python train.py --num_attention_heads=2 --head_dim=32 --init_std_qkv=0.0377 --init_out_by_depth=true --beta1=0.95 --weight_decay=0.077 --decay_shape="pow" --final_lr_fraction=0.0 --batch_tokens=16384 --train_tokens=115300000
Each number is 128 + 24 x the weight over its row's rms, rounded and kept within 0 to 255. Layers, rows and columns count from 0. Numbers have three digits each. The size before them is the row's rms in percent of the matrix's.

# layer 4 attention value, 64x64, rms 0.147, rows 43-63, columns 0-63
079:135133122136157123137127145143183133075097152118138084096154168128156142140111117111115134127181084137134138136158164116090121103158152123104173168144140092153124104107125155128120121151147131
075:156106102157143121126124129113126102116134120115129133132180131106142098090149147100172129164110103126115127148153123108102123112148109136138180187113122087171170160177129145123158126109120102
081:104087141150140133094195106162125107091120128132140113122137152135119121131175105142147135110155075124136128121116114144117088133102136093130114138114169128115153168149153145089110124102145182
070:119180136151126075119166123112140125174143173102164130125114144114118132146099123133142081134117159116132164131164110115139112125113110127116123089158136162107123167132087121091134113119101075
071:156126121116128116153148110121135103097131131100098154129149183163136145138136123122097151148130108137127140112075084110110152130144062105123152145143141119153140131101173129089108154068127119
069:170111153158122147176124090129115163160134115098131150128118151093128143087145135134140135115147092100156142121130129168115175124107060142132134135147137096171083125122121141143120153129095135
077:127076169138143128105137089134139115131107083124096125140106081175116092170140145095152139107136115142145133172115118127146147121157138093135168168126128110109141131149093111087127112140146158
082:113152113140191120108153096113160143107102124140105075140123134145144133145122099081087133156158063127133117122148126141163118129101141144137175112148166128137111128122136106139178113125127118
083:138096131081092152099113145134129123113118127105140171158128124169142106079131136107152132129115157106133133140136148114067139095143111103090132076151096109155152143099143103156160145136123149
077:137131142149165127132151127120167072102139167086141140156175118119102113128124157131132154105123119148135158136105124157170095151125124125065137142094124142123095119159150138152134113175158111
084:132118115129084103129129097115126150101141146136097119125125120144105184155170116156122069122125151150114153128124158132163146124101110127123124173118144127152158107107164105130157068096097156
075:161139142119146103080125127134094124100136130132121166079135076127135118116100097133157110071116159110092117128127131143139136138091133162166113141109140152087115147097126102116171134129117173
082:143123141130132155178136130142183080158150106120108134113139152194127140138115126095115143125160118152070090150142121142140128118161165139135125146147123140100130149091120083087130142114145126
078:127150137146139105157153160155168145154155114159172146102116136097151079136103140162130136134119132140139105133114126141172147108120137134172154126091081105138152132136144119071129092141163103
085:151133124138113103092068124091099129129170164126150141107105110117128159118162163110136112093136159138131134135096135099118157126149128150122109054140132127088096142122129153141150116155097100
080:187110138163123158122154144102117123092149123131123153116090130141078142129114159142119146136139093135143128107082147141139075115126127104110143134134137160148105115129162138168078109139185121
094:142096173168136130137123092144144098141115143112124147101120130138104138137125161134122124149132096191100155087133125128146171117095112137166141177106132172150141136152138105085153118120158156
074:120103172136168147099134150113121091104123130130042154130111150134130156144153110150147140109153114133149126156171153147179122124125117141114138097130120098129143132139141118144082163120131173
081:114110098139115155163158160148136099138163134128136129130097099119093206138128103174112142099118141118117107106135107133114130123142138129113133106109095126108100100093147168123148157120098183
070:108109118122099158143103131113111090166104091104170129185102104106136138129130104117147161126133157121115090126097203126116132134165124112120108108096120119133095164126131143123145105117154095
077:092115162185175150101141130115135087129145085132120129133096132121151133121096126132123142132094126110132167153122098102099127077112164087113116133129155155097162147159167128144128143128137159
# layer 4 attention output (transposed), 64x64, rms 0.127, rows 43-63, columns 0-63
075:176128135137151127182130101163090092129107131091126122149155131142113112126130148120114136111154091156156096133102118131144136096137088143171144148067131148105145135134107103140147145070130123
078:155144146123105116166117151212155104106159154120147142144182158110109109150115105113129122092144134168132140136111178152147131122159119126141130113098137130082151114153113125149104142115111119
079:169188103110114135150137138130113135121088106105120109100158154071087066142093129121157128168139124165132112114141128117132136114112121124134124141146111161140165090117109116136155161105138143
070:100114103127163154135105107117120104147115115158100131169100112133150182125123118148137139146084164132141154133153142136068094117130113114140136133152105085116173137123137133130109103171156177
070:146143113140122127152127109093097167083118156081142098148145134140129095148136092094128081135184103144131090136101114109151104140117158106165123127099104115114145108108107137164143112126168127
066:127132120131112103111121155136142056102129133160118090115092104149126122157119145101105089120139119115134132109125099108153122131136125082117155116080123115101167125145139147146183117153169081
069:114176110115139141153140099170137155100123158159155160100168140100135096075116114135085135131155112128138117102145161113131079119155110147111144105107132152165137112101154124129122161088137123
078:123113151116097156149125107136077126106091149157136156096125116121103120152112136162080146100152114103141088137108104152131109106116137082154167137174127152154151119123144156168102121132166135
067:130151109118163119178117104114169128159135149119150101121114130116085163168124116134100131121149108099145141100140121118153137155153086112153087097101137103131091119125075154100112157137092145
070:141121123146147107129115134183085203151141119167134131139127135131139119108106110122146110128132090124122125157133153115123138095142110103155159154176146113115165157177127110139153162082113120
082:120125146157178134121173113110144116115122145148141153119137148132150155124117150075155169173134076120100097107139117122153104122130136098078105139132092098155132150133101138140126162144143083
068:112099117130129146184131107120122163111164071118127122149091189097134155143147160118134116145098117170114125104173126114116159104139127129136131090113131148158126097140188137125113133141126128
068:124141088096113133116126120116080179096119135127138096180167098114130092139182153113124149103126117129153129111135112122149122158128079125127136089147159112141114148127146140174082117106125132
076:168133115107142110094090154132156125170104103129144109090154129164110102097140119123129117146087121147123160154123127148137083167146148162123165113145150161102104129114138080166096141119107130
079:143102166157125162090121124097165170118132103155095157110105134176144153116113148132143156126140151083115148131174157157103147135132107096157119146069143103118157137157119132110117131124139126
081:121118165134130159113117111140129169143097125141122104095166126143137079145179139095066146134128094135136106140161143128150172092103149118111117155136150118135167112142092123132146127078132107
075:130142131101108108114165112126135179096096108116155107162130143149136071117121100121087152126117116140133106132119128127151092136182125133131139123178142093131126113102132090107100135133172074
075:107121115150113102165129130133150122117130131151158117106138110114144105113108151114158121158148128118092073089109122162121183143143139090126139179140158188147141163150149144117165143121098118
075:114127123125173120097106162095154104128135089131116116108104138123160124107100170146158121156154139053149140147136128148158121157091141147117109097143112175126122126138117092136117097130116082
061:174113128164093127099127112114148136129143128161132150111123129152118109123130155133090117129124163109132134148179099082132151132130134151128116100135188071120120102157095157112128164150085102
072:124125085076153158120102154150131200145166139145134151132109124139114126118124099140092126153146173144133094156118129156102134114148120139129160112175123169124116115092103106108108154141138106
# layer 4 MLP up, 256x64, rms 0.139, rows 0, columns 0-63
084:133134126156149150171158127132121143122135137143139079137144149112141133135098122131160137148105100182086149136112113112117168155108166098082107132140145107157134190140130122168127126106080138